Weights of a small GPT-style language model, trained from scratch on English Wikipedia.
Architecture: RMSNorm before each block, rotary positions, no biases in attention or MLP, normalized queries and keys, attention and MLP in parallel.
Each number is 500 + 40 x the weight over its row's rms, rounded and kept within 0 to 999. Layers, rows and columns count from 0. Numbers have three digits each. The size before them is the row's rms in percent of the matrix's.

# layer 11 MLP down (transposed), 1344x512, rms 0.0338, rows 746-882, columns 384-415
097:532515516537485503479569508497493524480521499447448569497519574482531508503471500454478507502490
095:511518536496441580470535481436565443469541525457438510515413492570543448544514495518468493557476
109:540466533463461484490530531445504464460513509527505495584508475446470504446457487502481480512547
101:554519462545440498498511453522478527435505469582460472456439441469586537525484520490546406429533
103:497478519509545541446473539473524482515440494473529541469460485498525490496537477465468475517504
100:479500527546533444506538542498492484431478494484557511475506454570512532507560470516454534484540
102:544525546610489575503487552482486586486456448561463527471479521435532579525491533513476559509465
105:626519454499510504494514539491528507538500473468517528530458500517498483500516531472494461491496
105:467480475594451401506508546526548511564559510569520558505505459479547421578511481473530543501522
107:451474524534577461526460532464452484523505472507519512456516475469500462569518574541540492495494
096:460576532526593489485496501536414429472525563478499517469547527503492492539494464549472479531590
100:481515518462491512493499494512526439463554569531459426424493455555489481460583491435549520445549
105:519492523453532529479451573513524489498479465501515525471426611484540487484536522508467577516532
097:503410488515500454525514506498540503507547492514438468556466521468489494474458444523524461472505
106:429541489484572518484501432483516421532510490475580505600474507508523454528542475429509438527478
102:543457540540522489450453502499517451575510442558519514442493535446500526477546498514509496452519
096:512459519507494496541441441504497452542530538475491470513528470535493551502464535475502488529507
104:526551498493525427459553525481554471552521479481532481460524490486517478575502492486461517497511
101:512538485528578481501523532581493514567488526503521491529482515420480540558464567552545486490514
101:552566566537527499456458521534508471496491413505468536507491446497492518488481571427481487513432
096:489416472592500403516505479488546440477531464511508527518510511559523538514509468503515461475529
102:492511503480477566541529462543460453490531481473494452525451426551495511479496503530527528580518
095:490473463473418536552504504574495496508571435505436460516479587470546499607494501428476489510479
103:540470462470522508518464518506522472492484520450507447497469456553495470489496409535548532469500
101:423471489493451405511517501439451491454438518497550507570509463478437497490528531497539573510480
095:564428455410423471481472492485547440551464467484515526540518532478450502494454512458455504429468
103:556499489481491473470473448468500612457432543520515503436530455498453481467484459573490505487545
101:437462544482504508440541519489506542499486522539530462523489542443512519526440516486516441559515
099:521434537488462543479514505540509509478459469475450517563501524442505511450499472472497499463445
104:517494467495542496526525498495585506464473518516490546441482525498486511491497407559485488482546
105:528511475491560482492490486546570471399490546577435568518479500535544510546565521542483503485478
097:522420501503469452538489530569470494517541495538537491485465493498505480455470485484466570487562
104:514525461473479620513439535529476526588541521422477509457526441423480510495548481515509543529498
106:552562455470499521488481531514471508489470468524535485468538460561467427469511513512467515509487
097:492507476473530496467511528485491496455539491496461539518549565525495523517491558455556508538418
103:538596481504546561513554553481455518501494498523453414507513544483500485494508465480482552503493
101:460535516533526551551384512473474495476462459553562485451542554504506507471515497458433455528533
098:527491553468408462488525486449487505473526485585489537577483554412428449604467519476446485499530
103:465471499505512420556503523500554478458492547452490526481497554459477458470503458462513508491537
098:405526458502429494508461466481491486504557498504461457443461464446561512494550471526574526476497
091:503471516486481487441479513481508533466529488453458467474495552556549477510525478550511613483512
095:485536494452534531463524455492570493578496589520526541453502485448510541485516502525489476418502
099:466477476456542528542506476502545532504553577452440478483448490492476517518520560522529519488450
098:526447564520537545454512517486505518504493544475493436483440560511553509450484533481435513561423
105:457495518503462505515510517515537471470497500534463437507489491518540525524502510545543459469449
099:506525495493514536538544484493537511504496527525452550492538444517435473485535491440518518463526
101:484449493439515452544552523497535546491455523518499534488505463454420461415542489439585424521472
102:455511482513505576514479496593497552468512386474519530520495461533554494594488559517465481465536
105:444574467517544486531561521486468532515507510492455470513485370534546512483461401525489519471465
103:542506499529483510494496517481488461465513518503528440472465409486451488470496458498401518485490
102:471465522565474485494525462486535501524440429449580462483554474457540446568534532473445497431557
105:557542520485552465493520528481460495473518534489548484513519465494506510538528524456500496482508
098:469523501521545537472505461434519480489515527495571546448546491561524458551446502540561480578459
099:511536505483534413510458576432519473446541462423536443475514477484581579579450548433431461513438
094:515495594552511534570512504485527520530560442524474546441458415560517422460518530529494440492505
108:474417504401493452501523435539507553473476499472527505504531516420510484524498527470521425514537
095:480553519521499507521595436467560508552519505445464377457465446506508512469505500511443495447503
102:452495565532558490503498484554547442440515540507513519530528557473496492531544535514508499499520
104:539563496470447500469485539477490457462463505567485497445483419593525517537475563462522554453485
106:491492500460571473522472523525540530466489553505551474582500575505470457508538521460459511448541
105:542548513535467506459497531488486497505541494471436499503481493570516458474561513496468534519520
102:571482437504461489531481495514525550493446526541461530526509518565501483505588535539481446587578
109:492527598425442531507504454468548539499481435492507570531512517527445449451503421538453423519461
099:459502569538510518570472482480430503458525530547495453548512545485528468428422519517501485521502
104:490551542525482513501523529501543434498516418481479542463524528495498557617500519361472472516504
101:509469519473529520535513569498506518494493470530566492506502443453609498545489500459518556502470
094:473486475531583536473522524485535519531476469599575490508395474489484543439514495457511474563444
096:552502516467455486527457530506495563579515521499543478566446585519517551476440476483558434486448
085:443522442497560473540455503544524410530455589512500464502557553502506431523449471467511449464565
100:431515538441518465435477450503506480490499582469468487519477440496463505523512513520487483526430
099:489419607481568572467496447510451458485567477544512525524535522491520522513577491548522519489485
103:452524554540557550532509553491525571469582447478470542515527402543521508512438372482478566449463
091:475495474565531533540456447543528502512484514475444485536550577420539445543424555420456549431514
100:514504476573542519575485520485497489517468469519510500530488567517560492512487515457527473466517
096:463490469507543476487504475473480411516501482568449518505543441492464519411565495494499552494507
100:523460448521461541498518508519511510525502493557497490430500483505533514469440529480543533475497
099:536431455479471505538411430516507488459489528522555494474476534538507475442429545506478477510534
104:459516552625537505531561534497489509497509456519491498507473507505587535436468501527462515489458
101:502533523560557528454503440488503562439572483552555486537529477499517559502554564542474459525512
097:479519500511444441462444485441462528399525506454474504488536509507538562524499532456528431501553
103:455528494458561557509526481537473463510601495545547473491504486607486496498594493456439429511493
102:568487475449472482449555493532495504484504437492500445583489477513490483468453506485479452535434
099:466571418492522519539523495482486429515523455462462495509488518431443474498498417517468571483503
103:503441557512513454483453517468431467513487559529502493489513448532519505532574476517537459481492
099:492420542509510529515485483485524541521524444480531500524510493514504461531462487467445500471423
106:501539483465555491397450548521476514527501465524519525516530467502492565504582491540531560512464
098:526542485469551465511503482481494574525517479517466534583565460489514415495519557539447486532485
100:442500465535499526561561482451434455477485460482493519454521460458525444490473499549445484480474
102:526507545545401486481537479478463528468478495480491554506513437498523413500562490540462475452508
104:490437537557487513513489545436499473530424482488465525446501539470517508522572490521514521561432
100:489503452505536485510445514488464540492500517488500468539496462494533527544484497569449513510417
088:542476539568502523478526558502561434485515530520477463477562495493505409588528552444608543517528
103:464492512457528518512502560539449500504516516473512380504477538499498522398523505547425492483473
104:490504490467507458495525514525513474469445564495540589569495495529456542535463449534448553530561
103:618505480482496497489526477485516472480459515549414498567532493481499527525463610513501478480434
098:445546425556495467551440520495510593422489522480482414540471444497541516506457443583505610485559
099:467524514580573466474508516509468502492507469523505495576483492489578514548475552472562497515573
097:554509466522538499529494480514541529509462473454435469514509449530507521490541479483453473434580
094:480508528480537548556522498518552492582529577503527520572541507559506467478555521489492459511504
102:608460495487463479515533493521454459472553395495472437455519546540477586467460529520579459546464
101:511472431472451502539507550517479554447489479548543497515514546429493546532423516469410611452570
104:494444509498502494522436464509492403511507529518424509497481574482458539501544533534476471548508
103:484503502556496517519423500501510444568503513474504550421448572537427442459482484556521492466508
103:497469595502473594500440520528538500566478469549537465500433495523584549491496436568513501519486
106:489499485543487483526516468422460429483479465586479459485503488504489521475491503403493564480509
096:486462469547464440516528454534395574492502500525549561481470472471477486499556510475526521491552
101:483515545517514534474537471511454454470488469461534494577445508503513507500544595461415514448495
109:447454437604443541482517500506512513504552543587504503504526499484477507501560478464481481417558
101:533505526512561470527492504515575470471550530476515450580511527514540456470553518484571470489430
102:571565521500424479447459445555456520479464549505501487436530550460514510505547468483531481514490
100:443477459533546530485498515519506534453574527611588504533500470482561532506540473499456433517443
110:517558470527499569496566529530556511540522489457492503555519536455483472487463490545487527544460
099:496512452510466546418457473479524476467502519437556557499507553492496490500441418531434572502447
100:458496546491479493470542491462495527511481505516482440575543462512450475419538507483468520498587
095:468484497418511520460476521401543464525519459459521478503533455486493464528514558576467482436473
102:434483548536447459492508529438549437462467424427524464497584499395498439430446506539477508508513
106:504518504484527499454484459431494441525461534442471513473551456446465452551555489511509508447482
103:445534470439537472566535593490480540471450471414546583507506534457481471551545525486560537461537
099:468524499439492490474522557514443552482488556513467537458490631452519549451474472481434536497522
107:542540520542570461504519594510420509486476476576453516463477504553516533499474453443466514462533
097:495467531532490572496483511498506531513478459432453513473496564455521505533494516524473426485467
097:474498505541569527502558462551442495526550498461494517488586534452423475504440515513588470484488
104:492526545509529514476458598495433371497488565445531510540523412467510515530473530481486497492516
104:519541580517568481458560500540557532461536464471510488525507509495554449525454518551472546554479
104:519530480566564467518556347479508548482518442487503520564474543471477487527414527533553493464560
102:521570530530528488458500498479445495559479481534497503418475547486488525543546511493510502478519
096:460447467500554520461532519583496515528519508465506471539540553527465468520493499485471512490539
102:509472515540572534500469502448470516451475397512506531423525465510508440480455468560440432532521
101:510484531531490438474485504505517539531466468552512608517494504506543541591597481524524426487479
102:446473567488514536482441521508474488489563495499492537443415451483551511531555494493427530515523
103:461494487463472525510446548487611517505473465497491506488485521491466508458496455526486454517478
098:486459532587524428504554482548563557493476564488505549482538506469463432464484444530546462465506
095:508489455451525520500438509551494515526503471461514547558518500528452504508468478472618514468517
106:504473463478586564558458466507464439478477491528561563512494470468483490448516524525497489393502
102:550516464540522518488524573468527565481477454542494422582414484476512540462559540498531483491486
106:483488514481566504512565490508570472509483529581511514508490452511455520493493441488518518543485
110:511549446486479453428541542544478466483490532501551474436514511532545474528521480487455520505490
# layer 11 MLP gate, 1344x512, rms 0.0356, rows 747-883, columns 384-415
097:528482512445401459487486491448488491499499518516436533457426513537490480524487506485433457488530
104:463474559481517481463462529457477494480532564490527500466511556432552485533472493526499513557446
103:494519542430512450525540508488483447489596438477520470535585542530522526512486504482520489489433
103:459486548485485470421476469376504560494479470544461460515445550477536519428493514505480485437535
098:466441502426477444465487517537488459571434449529485536489477532522503509484493499555570446584529
101:525476475461437500473540559479549509457479463512524491584498554551517458510494496467481518545440
111:476524484434434471495526552517571479500502511448527540512478536502519476522515467563472517505495
104:450503480473402499442481444481493470506524528468500465482401496458545522540497535437442558444476
101:490540446431507490416512513497448511498459423459497486529499522538554512543489520517471556420520
102:478564520586534507503524469449498504545495504484558529520485554442478537494546507524457482475471
102:498493458510542466445566476507405458472511498458532524542510544458458499558498478559507507483513
109:499555504532523447470491501515453513508503466428539512458518554526535557542483507494481558561494
093:529534511514523440468499510467519474462460405479575570454542438575572513455547524436484483547476
105:483489510506546515484423491442497505527570538434494451459486457374537517498425564504432478444492
102:492536461472517489534513475510417486526452551574507511601589519457434449485541485510501407476561
096:523601507452522530484518537451579503582488524509491517432497466476491460560462538523439547506480
106:600523489466565521481502502495473511583533534560574478531391490509560535420471456547491518438453
103:464479435557492489472533525524517493478533516523512463494549464405393438491496550505467572459468
097:557461488497451473472467550486415480508488463494514492554438515520446530488511543478479492515432
096:507486533462524534491517425539485448519433542508476500507457537447486475438497557506513583550432
106:540444526402492486416490529449511521499452453526517480529492567556522557530463515536512511575570
097:518478427496528537447496430508527561462518500494556495516518439524470487525516484376536453553508
108:490495406446482488459533468554485488514589518526536473501493477519575488498488510521526499510456
100:514480531485516455507465467472507496490531495501426453575507515500563485440489505475462564508461
095:470438456505483553500491551455413501435406516473433531611477535470519511539560533542509636508429
107:510499558473432489511525566496445497542500513503456449495521457482410468531551459482515435484482
101:485441466556462535509521543505494480505594479517507510524495488390510533539515512431541538487579
095:540504559480456466544419529443430504481438477475472487514532493445519556499428556507516480483445
096:463479497427465491502493538524481485550437480411519539515571476504566547496548509506514390502450
106:473528502537470517537462454487452522517460563477473419528458461499524455582476558566582508437528
101:453501438476435517404530566540493548521479493522495500512529452556510525537459526540514515466549
096:495546503551473480422599567502517605547475499503488497564458517547524487546403548504550563427452
101:459572452534564497502505579430455507563438477470457490507512525512519524503557476434535500453511
096:426526533498479472467503552519402511497517454514561544530509535530511477528493554495445527454446
099:550519499459526473456559536568474465541487505502485492490562542524476489479486475529593556493552
092:470478491448436500489522536442486482482493489497547506495456525571412483519520525422538443499456
102:471501560428530464505490436483494473588506511521440543450412543546461459487438516488530443488529
107:559557565448503494483491430477431519568527526560488459518491530489437564488541571477494455540515
105:506512532508457461520476534539492472474525573487549507492471515399515491562436585476529607539496
098:474575423480478515489576537444504524563542581602507440465554464492470511572484558525478548506486
096:497407557537462476487478477514446552509497439433453490586565490496482496523470535450509497575432
096:539563534506532527551548499481495433548499486525517526522525542444520496461497459459461457505491
095:517457538557524445458551525462484467509413535519456437511491488511560492461554510532449537489449
096:459516478518466534515501508581469449524514450564514440509524486519511467585493598554573490458472
100:460453562474475484440492508457446554442494494481516547506475539488499470401511509577446515495517
105:528476506494509513523595429433500592425510494491488507531447519491492600497511517478469596475484
107:501538549501523534581550526507500501549563494565475471505523446396449528489553506471493533505552
099:541435508491446535540466587517469555513464518507488538565430426484475466448552521498547514511431
094:434496530573498483471483547529521544524509537544486461517546484462512523576489484512536521455521
105:538500513492450545497455518472482478504477575531574508565485422506496504484484444495466506509469
100:568472465430542518482479549550518487554544525396498476516533495476513510496485501478576445589465
098:499526491463536481453561503505451554505498481497504480467522497375495528540508522433536536547487
105:556524512479487408502527539429467533435519484435471496520435468529507568475506475490484481505494
098:465524471527537503491492498470516482602513562485506468417497510522527506463516543531505484483501
106:563422537562465487453470515522453496562521451519475468536519519479482507552490514514526526462479
091:558538535398537557490505522566502549574521525445482442456480482549519551491474526485481544582487
098:489530502468531518477493505511477496555543539445493506464480509478570490498527501482581485469483
105:454471460409520513488477480492451497500477530491545417502523495553512600507461514486532481508518
109:584509497540462483470551484534504439515489426573523525517501452580493544483511495509559479475500
109:489568488459527424477506408552467488514541465545522531468518462521566468532504501522475493539530
098:475477516442538484424501474561484465604472504494511427458449541600545586452469570460544547524491
106:515519496540517477446570624498484568578554541452445534522561473508471480482528502459479549555435
085:467495542470519520474488549466461507499451467540473482537503601537442531515586535514515536387523
097:498462504547447458475522565533492514486468426549533529478487563549476479542516472448523456454503
108:509551468528447493495485458555463453557483498468477517516410525540462479580475477528540504519400
097:541478454511480504474496512511426427440501501507537485483441509487505530519545513426459412517502
094:487476476471526576508484563476479451475527415525545450538520488483542581502492488509565559453443
097:427536520489531488461515491510583497532522515486497455553551518517505474428490571415505530545581
114:504436487494450425485561568458471508543460439503572522457499515529530492535591522459527542604505
108:508460567461520477508545493481477516534505563411512519511414479494563594429581528591537501549450
100:532448458461533536428475473526480528511501524518518506527573463454510505528419547500527554559467
096:448525567564529489530439540485521515530483531481487408522575511474522444445496586443542642453461
090:516412507500489487451511562400485565522534523562548519532473530497507462448446536452585543495447
096:448563451492514501503516486568497537567435537550393552496519497534504460480557478473560457486502
101:425517536457439550546610498443461547470463439506436474504488538514564468468520506534478555523477
101:486580546481466498568509472469477479489518570481459469481499488549554565498494549544530497524540
103:418495515450465529532490527465450526512515518475495483481520502496564549506525533506539474487481
101:536468441526501474471529505464453509518479521553504459460486541550405436443521529477565505497516
100:543493607434468438411423553486428447553483419509521535508537495464510558430646457477501595496520
103:483527471565486414498550506468492468519468462523556516529503466440503525503503462577536566554479
100:451511505478537439481510499460509499463521433524526477433498551527481511592462487434504474484433
091:527492613490519450478548489476485535485552475518434513462527494487533547528546511500603524544574
103:488444506529567487519442495495460497525490476481547494481502485484522542529482465456499477572378
106:521550446447516561475545423566447515481468512496443528503426517468492478513557490528533496467517
105:578453463508544491444503552523476584508547455490473488489416457506525519574538508494444562534489
100:472518457492472552578456542492482509497504520433512526566437462504451510485480537524510474449552
103:544494492488484526430559495479433458531464519476470436496525495421543600466564532418446544502512
097:489481515516467411510508556479450477500537514498485487422459443471466419513461517487462482515535
108:470551548425567519503518546455460551523512495449511454488487578502543541508551498461517509510459
100:580495521460443594496532538507494529567441467508576494537512503516484509496482481471520498511514
090:499487512574534495519515518466477499434440506540459386480567497475506594581495535491511475540478
105:416539447450549472492513451510467504488430503476547512502555528539541522496500494574528447555511
102:528607540468458449462594500580481506489460544585506580539528490446517500512523514493574455557559
106:520514490492469530484526533526508509522511521465494533503529490555529493535503480490550508506543
102:510504524444457471538493477388469574492443465518530492503582488474492532505506574483497466533444
101:559457513596537507516536486565515508555493512446451475580540557481546538484514479517550453542476
095:477518474485476490508442578455516521549494444486561538479500559511446532531603493427525475512513
099:396504540497421499536521527453524500545417435475511526472464441462528516562577475531533453487520
102:446517452521486529473583421445462524491511512528448500544459507441391508544465516455540516543470
100:529515506500509497497455539455421557484474469554518548440535498428502493529469566545484446531507
100:507554495512448483545490530460486485527427510487500408528502458480489497451451515527480508575542
104:451463404411482509461460484470465516482484436477498479514512564571542485432513535477471464587472
102:476430511532525442533567504523540597526527458499517455474564498510547565500518465521519487496427
101:430480521529471477493460518479536517541465481394449495478435550530502505456491508567513529476441
102:440545613557484449437555477520491521534520444438429450471506413425544555472400479501549536601468
100:548535489447474538482446409450411516489535469545465535542462479423437501511556555482491496465504
100:615510501480511549513498509541517533554521437452498465534474520467488548533466474449477545559520
105:490420501464416536524525455598447447567444434485565456512472545511487526515541526499512516475584
104:459550473527457500540428525517470551540551497515447498502450503522437469527404537514575505478442
098:459546484489417494560514479513517505465447508448495505568517496493514500496499464520541478526500
096:432510506468478520462547509483501501519459423534497527506458523590563479505470476466577538456513
100:494514550585509471524525545507480507526456454503467484442522554544491498500543484466490529606495
104:453480523489539489528531526543516512582498504433459478510560532538491528520488561442546498571484
096:453510512543471511420519475473453580500543546524453562440510453440540541541393552575461434443468
100:507596552583542525558524493527491546489495435491579552526501498486506451506561452433507496477454
104:486547507503551518506468508428526494535465458487556400584462536460525520514492491510472476495499
100:397478534469489497454460572534473426574413523449516524470525462503470600563535517465528545500465
097:506520534523448534504522473433540500530448538463489454574489452454425551426451515489478580518397
100:476566528543503459434482533446494569506561515484468541542563583574540517508537505389466521525432
100:496398496490482473478497490500436521559492519464575516514422506536481519525450482467545463504536
098:544434481464531512434541445501570519456429582466461593537503482564453496428528527580404536514455
102:433565473401433460439514449498507500453505501476595541491499503453488507537410601467474527552510
101:450506474512471487509496472555461481489499456516545463459519565556552525432542524532598480443531
101:422498451433604475508503433520471475476504463486532406479531492541497472512455568493558469531623
109:505473471479542456507466502511520480497412499452549523525501471524547524503512536528479434457535
096:544442544511464520549521473551508502432429534439469497490525511469517560547497559506471518571557
103:528458475479475520485549506474442496538456497555523428432471556552538584552479510528547499496439
098:468535455559522517507492500518500461592473535483456455563496567471422587497492487424584450503421
101:461428532477498565494532480512490542491542511449496507536491489430480460565455513524518471565450
104:457501548452561542512546559488452559514439471483464481461485476464466477522496532492512490473519
103:535460430425609490466480486478497505395432495491485520515491521491543546499504591420496561418434
096:508472437533508451496478595557511523538539443486524567474491491508567474490501499463430477420483
101:459510496420440451510527530507463514500469515471439469456520495587495484498486537436484551516492
101:430551449450431468547480493467563470449476549510467470523587484522475532472482513484527572521511
106:504461451519523461490550423522433474602472571584432474545467501503483494546532573562508510476545
105:439505492466441533513529518528480440522502477484488460548541494491430546449489479523518555514472
097:425551518431520468452498477511470454548468513526520529519488528527498503531502460476541416494472
# layer 11 MLP up, 1344x512, rms 0.0357, rows 747-883, columns 384-415
098:559515476517458533527483565539500509542490431574586533479549502480399487475476541459491558479533
110:504514474517485512495487454510509497527556443521455488525554477540491421489457493572487519436454
101:479460484529468457515563572476511568456443447498484478515510477472642520518483477546489514485447
102:525506508600548456573494514502477532524480497483537541561471555456473500479527550526509544469549
097:593513479471436426515510485521473522472502550566451446472543495458511544486498459496534494485554
098:515518552521467565516527426537492507537494452517555483542497524502517509575563488513463501516464
104:518483484500520531511444476508449486524522512474485456461477549479424479431487605518507465460457
103:505470564539523486536511534585524570521532473511428529474550485446515465493512481515502540395547
109:567486539509511479464494424514506470473504501461541499512511436493461496543503441522490482458548
098:468505466497565427513485476547492423590591469548506539503503514480483527442444481527513465487410
100:584488495572457440486521487453481484494446507462519523540512511486492524521469486555544437540526
105:547507505484629548541458498461538535498401481495452468466433515493497487497489540535441461532504
102:467565491528503464495441413588556423530471515454554500512530447517514509431504521486507506511434
106:539570442495519511463462493522459459494480556483584504552446504558480532504532421491437557554529
102:547478412502516462531529459454494496488545518496551532537492532500475409550503474505507507449480
096:526505481465489493464516496498532542533498481567431531471545475468535504494505542534534431577503
102:450510481513490517556563442540521506476491443500468500538476547502553480548529462529480530481503
101:511436473511467496526423536566500479539479536484570421502446519468551516430461494477492427506487
100:511559548472562581471426513540518525537537582545448527472520506462506462467459465521522552510512
096:466465520503550507539551501503460509461541490497503544538566483505528490478516547421515396531425
102:530546452509543526509512526564493487542497463491535572521506476584499578491519540462480409573527
092:549473475515531516444504436479477538433489497460469501498584482484487559520536476536489458468550
105:496563485435499512558551515459476510574499527526501498436345494601480501541485455556451515516512
101:531539504535505482487510569562494464574456452558441510535571506470468378546499527494486475431544
094:518474510553456449492486491516542497511480559502489534449466570544518536445489480549573517508530
101:476499543508550480498484447456477486518523516468545492530502522467509495514494549476449504507451
101:482562473516539495541484487536529476541567524456491516489542529501495491476523530500511497480423
101:530541507419537472513483520526493494495491419545462464483509464513474508494558508576483456539478
101:587485581554472515528554430513531451440536534549441477561456474451544483527457436481468526479473
103:530542542522507568501531466518531520427521488549491503495471538535521512503556475472556512497457
096:490462463486519497515556481595425526525520488468488487579601485484459532433551451569481527526552
099:443554534502432496497533609540536492545477509432535510511527468526496490409413552513475572458486
104:507500486525454453489485525522480486495477525446394527490510462570593444545479534614479491416520
095:497420512481598534508490484478529497526459560482428434414479505493505520475551554512575527510579
102:487519505458528551471530566408462567521521450531394489580511459531526479482550479450529462452531
100:440484534461456484540511488516544496464510414504511525472522473451425480528457530474543473474550
099:519588502576509527532526515506458458467446509511506517498495567473458507497493542519466459519551
107:443421460472481513518489470475541588436547460447499528408519519623485493493418513446507467503480
100:469476527518443536507544522551531514505500443521468527521482458501493519521510505435544410521512
100:463509525516514500456484541418527459539526539539496550496474512539565498502505517438526483526497
097:562443434486461519509489511532539495498517500447513510453500484507492510411482500548470541487519
097:544491514460448527489515461523475533460512506571541585479433517483494494512554546514477508547459
094:454480482471599550505468502485502510469503541455422529532457486520498505504500480485462542543540
104:450493514479536524485453526511488548495491581462528485513523506523478519473498468502525474443451
099:470493425447465495533536498513537474458455530438435514454504473464421506473494431484473490574498
102:496457516475551467449504504532505465487498506490538518463478499442511564520478519493515554436524
108:446529498456521516499507463473521519483497503494508500525486527527481477519440510508451479513518
101:499536489546587566539480507457585523399499470493463513560492501518482519482561602546477522551510
101:483523443529552544518509466539470453450483526482529482471540464449549488470494428580497488484530
103:467500451491517537519488532493488545468508486506459510532546511540468487509542526468526521505515
103:598561540497446429482519503532535536537536492400460513466419535469614459482510457536555531449491
099:464434554505564516526444523508548508515443508506530512487547441510554526528500486569451484493545
099:547413507492542499508534540569492514490453467546509534480543525452442470519537527475464513430513
096:504541558501499474463507469475519482504498450464423487492500523450493529495450493463526500466559
107:453521482492478502517534488496471516466573465443536450514589486442457467502378492503462456421552
093:543417532478507475487533500548470515554470467519499485562498475509577543479489559482522526462478
101:522576574491558555487475518609526512511514511554489521511444553471531489495532576526447467435488
101:524468438513521519511449480448523485490526541481491413486567504513515546495469532462570487508570
105:470443546549497550497531506488532502450557487493564450485443473503520521513513531504459513491479
105:483483438483508506511492472495473462536542481513400523485446513540412491422548438453474525471557
099:545468438467491523536485480553548492597450482458472503519465470544462537449505544480456527480540
101:505516503462481532502409505495479474541467495538540500558460569485475435524532520551459498460451
099:510418460462443495471497584469503445502565482507436465423495504471484535440458455516503497480593
103:469477529516498564494523521503534456479534514493516550476469498511525510532491504474493527522533
104:523474526502450524505474541459461488478531560466467520511471433544526528456468544478511492473524
094:466535585473446505508535460553489496474491492533522428569539541499586567488483514471495462494509
095:501477530434587505501531537517554532556451542536505499486511510438517504500416448518575542476447
093:555450540553439523515484521529472539588483441515473540505438576486465524501558512450462472510467
098:544484478538467539531514464566459472516508483479538493496505473521521537471556496545466476470506
105:524494524429493530479464449554480419515535481544506479499535472480523424523471433478418478516555
103:597500489542532469518579497493469523489517461471524550544485511468538464559505488451440530432487
098:542457548440464478442512425482472485514551501529451491577499491528440458519566496480511449553480
099:556484477538523499481507523473492520483395536556554473508525484434549452500462475503430454486515
095:525464501524455498487513560502482501541453493468444562519488442493578508459558496479474470458452
100:479476557467487532527544521539490438476491521523449521502497509493468499456464553534476519455440
100:482493508488512408526513429474460470453465518491598470469441481464498506483485522486534479446468
102:454521531483525532464457510499461491442483530486455504462574488509511545531443545487479515535465
102:538547581486538529544492573518511518492535474416452530432568535397559461495449517524468539499510
097:465528610500501476538543481516432461495491507454426514544490485535562474485424475521470476525494
103:568532545450524477498493429590511478444522501500604562461562528574477451511485503490563494543507
102:470577449484525485446526472556480503485518539545478555532469494529499562566543414504481486516489
094:518526549476444481541493429481554437466549507454524510481521505505528458503553474489462465504522
103:454461550573478481462504528493529582495431470564494481479538498483490559535529563525525513503476
100:555434460452477528505471426508547449521523437436503500437508512493496487423511484489463483488518
101:487481502473513565510533512514464523601500521460517512553533497450492462520524583449442484496475
098:519542479515516531523553441458483462459480476507568540489476594496464584511507497477542549522515
102:528534535488479558461512492513534482500465532452534454459531518455498542422510433490503476506528
099:535525471520441504521548451497450516478493491495491490500507522538492465558493540485510497462567
105:565482513517558498496572482509553517487488516617446572509500492460523467560494461499481476502536
101:464495475496559527578480455486492540480557458482558501472459537487417524526528568416526510416485
089:504500447399505479487555489483493539579444502484536495474447520577485515471469539538495529500535
102:553522505448436563474486522466515511495479441496520464556518490488534486515560451529523528511530
105:522512506474443447442598468587531511554506507459505504466423531487503507507483509528474485499544
105:498509468505481559514504498475448504415467501451542507579503412456471547527486492521549459524506
103:536467462506434492485541446438473516413489509488590468503514481508475452472475586489493488464526
098:490466503534481552456539511505478508515490514543472487553518477466509473546429476506489496426389
097:540549474464525480467544526410446464521488469550486568574446498569488516469535472562472477497543
096:559539511476445523494435488617507436446574487455434470492499528481480552455517422517514493522480
100:474564487479465546487456493477458519447513451432540420455539455460518546537524411512503509401484
104:504493467473487579447450517477580530551474465541525507598493463491553518472524532464479562477515
104:442474557525465476493492510487511488449451467493396559502496438520556539501473505534439479506439
103:445492514521499533504541573496473448539491569496526592520448478528498501481564544574489449388513
101:464479470566453471543519482534495453502482508516550476539476518461517532556498457462484500541423
106:567501511503484434530441446481529467462491497538549477508536513504541490469531526521517424574518
100:531486514549487503487488443461563538525451537456501526422486461471524521508501469504533475511463
102:496547469566446509493526486492494468462477459485501529561468521510465521462456515448458548462455
108:526455487551544606526485528600511487488521462528515490521566478439471538482519579473544499490546
104:501534486507488507450477493530448492449566508476499485531564495516471467494538493499551575470529
100:527486500461483412464516496513494522532571497535484528427552478522501531554482555435450546473551
100:509522429443477537528512525587438455514459469448451484467490471452559500434541495510439466500519
104:463583457467473545494485464538564466508493460454523474530492522531527521452541530458447527486455
099:435513520439521545534510515517471530495481506471557484477430467542494489464536438514432585529505
100:507396580540481481443548491488501500517482525534549541541535535531423490429550455502485611516476
093:549585543520579504443445490501542424439472454485470554451527529502470506516562514520502459492528
098:514509508436489457474512526526434493552504503461487496501482471480457533516546506527526482503513
107:542464473548523537488508537467541522495528539515454569547523423496486506550502463530508480418525
102:422529533491527491531482594494522535541464566535476514486472542476627478527443454484457470544464
097:509418504446488514529535551459493468564484483551520479542531557477580555440458505474499566519476
111:488549552534534425484509549574454550507448397558517446595444521498580547526447513502541533463431
105:423518424553523629506462474558553502493483474426522512439571542508497500472501503511476538464521
098:494500432404447451499482447510486485515392514418484472456521480516466484492471532547484450531420
103:526596477560551514582512527569452477484486498555510439641414490489518503474507508584490504462498
104:566632479485504451451526487527462471437511506537484440568488468528555463460579529507423476489425
105:499543544417493467512517492539438490527516467460490527539493509515471451545570483570506476450461
104:458424533420461575483485543455505501553543498441532429473488482421482535583572465505385474540530
097:497598526425482524448527509461461545528489481568451489531456480477580496475547584508457533481522
101:604500524567486536512495549511472480478518470558545426442443524493537535530478449516432465481525
102:492520517513463483491568474483464499460487511513470502444500526513471545515408488495515505628498
100:394502605438511500418521504499464506498548451478486559449518483541505478499493485456490588467406
102:510523506492502496468495506493560508518458544541457490525606467475516466469502527496520482475503
096:553482517548474490464492517482459500489509529550463444438462486502517509472558484526522457543475
092:503535528543465589498502548462454497527442545564478421522530587493509470520472561519553542515483
104:440450473460571512481435490480478469474543485475494470427549524443509471461486494517487518530488
102:525451542511545467501524507541483542528548516509562444505535479538498555515518548430468607466446
104:511456472521544578533538537507471471439526477501524437513479489476478537537508485521541488439488
110:584491549470435466542524535499562510492481501490564484492474515519483599490518514535481466432469
099:532523500476457486557458410472501502548471491548392566523464524586448441526521420526460441531467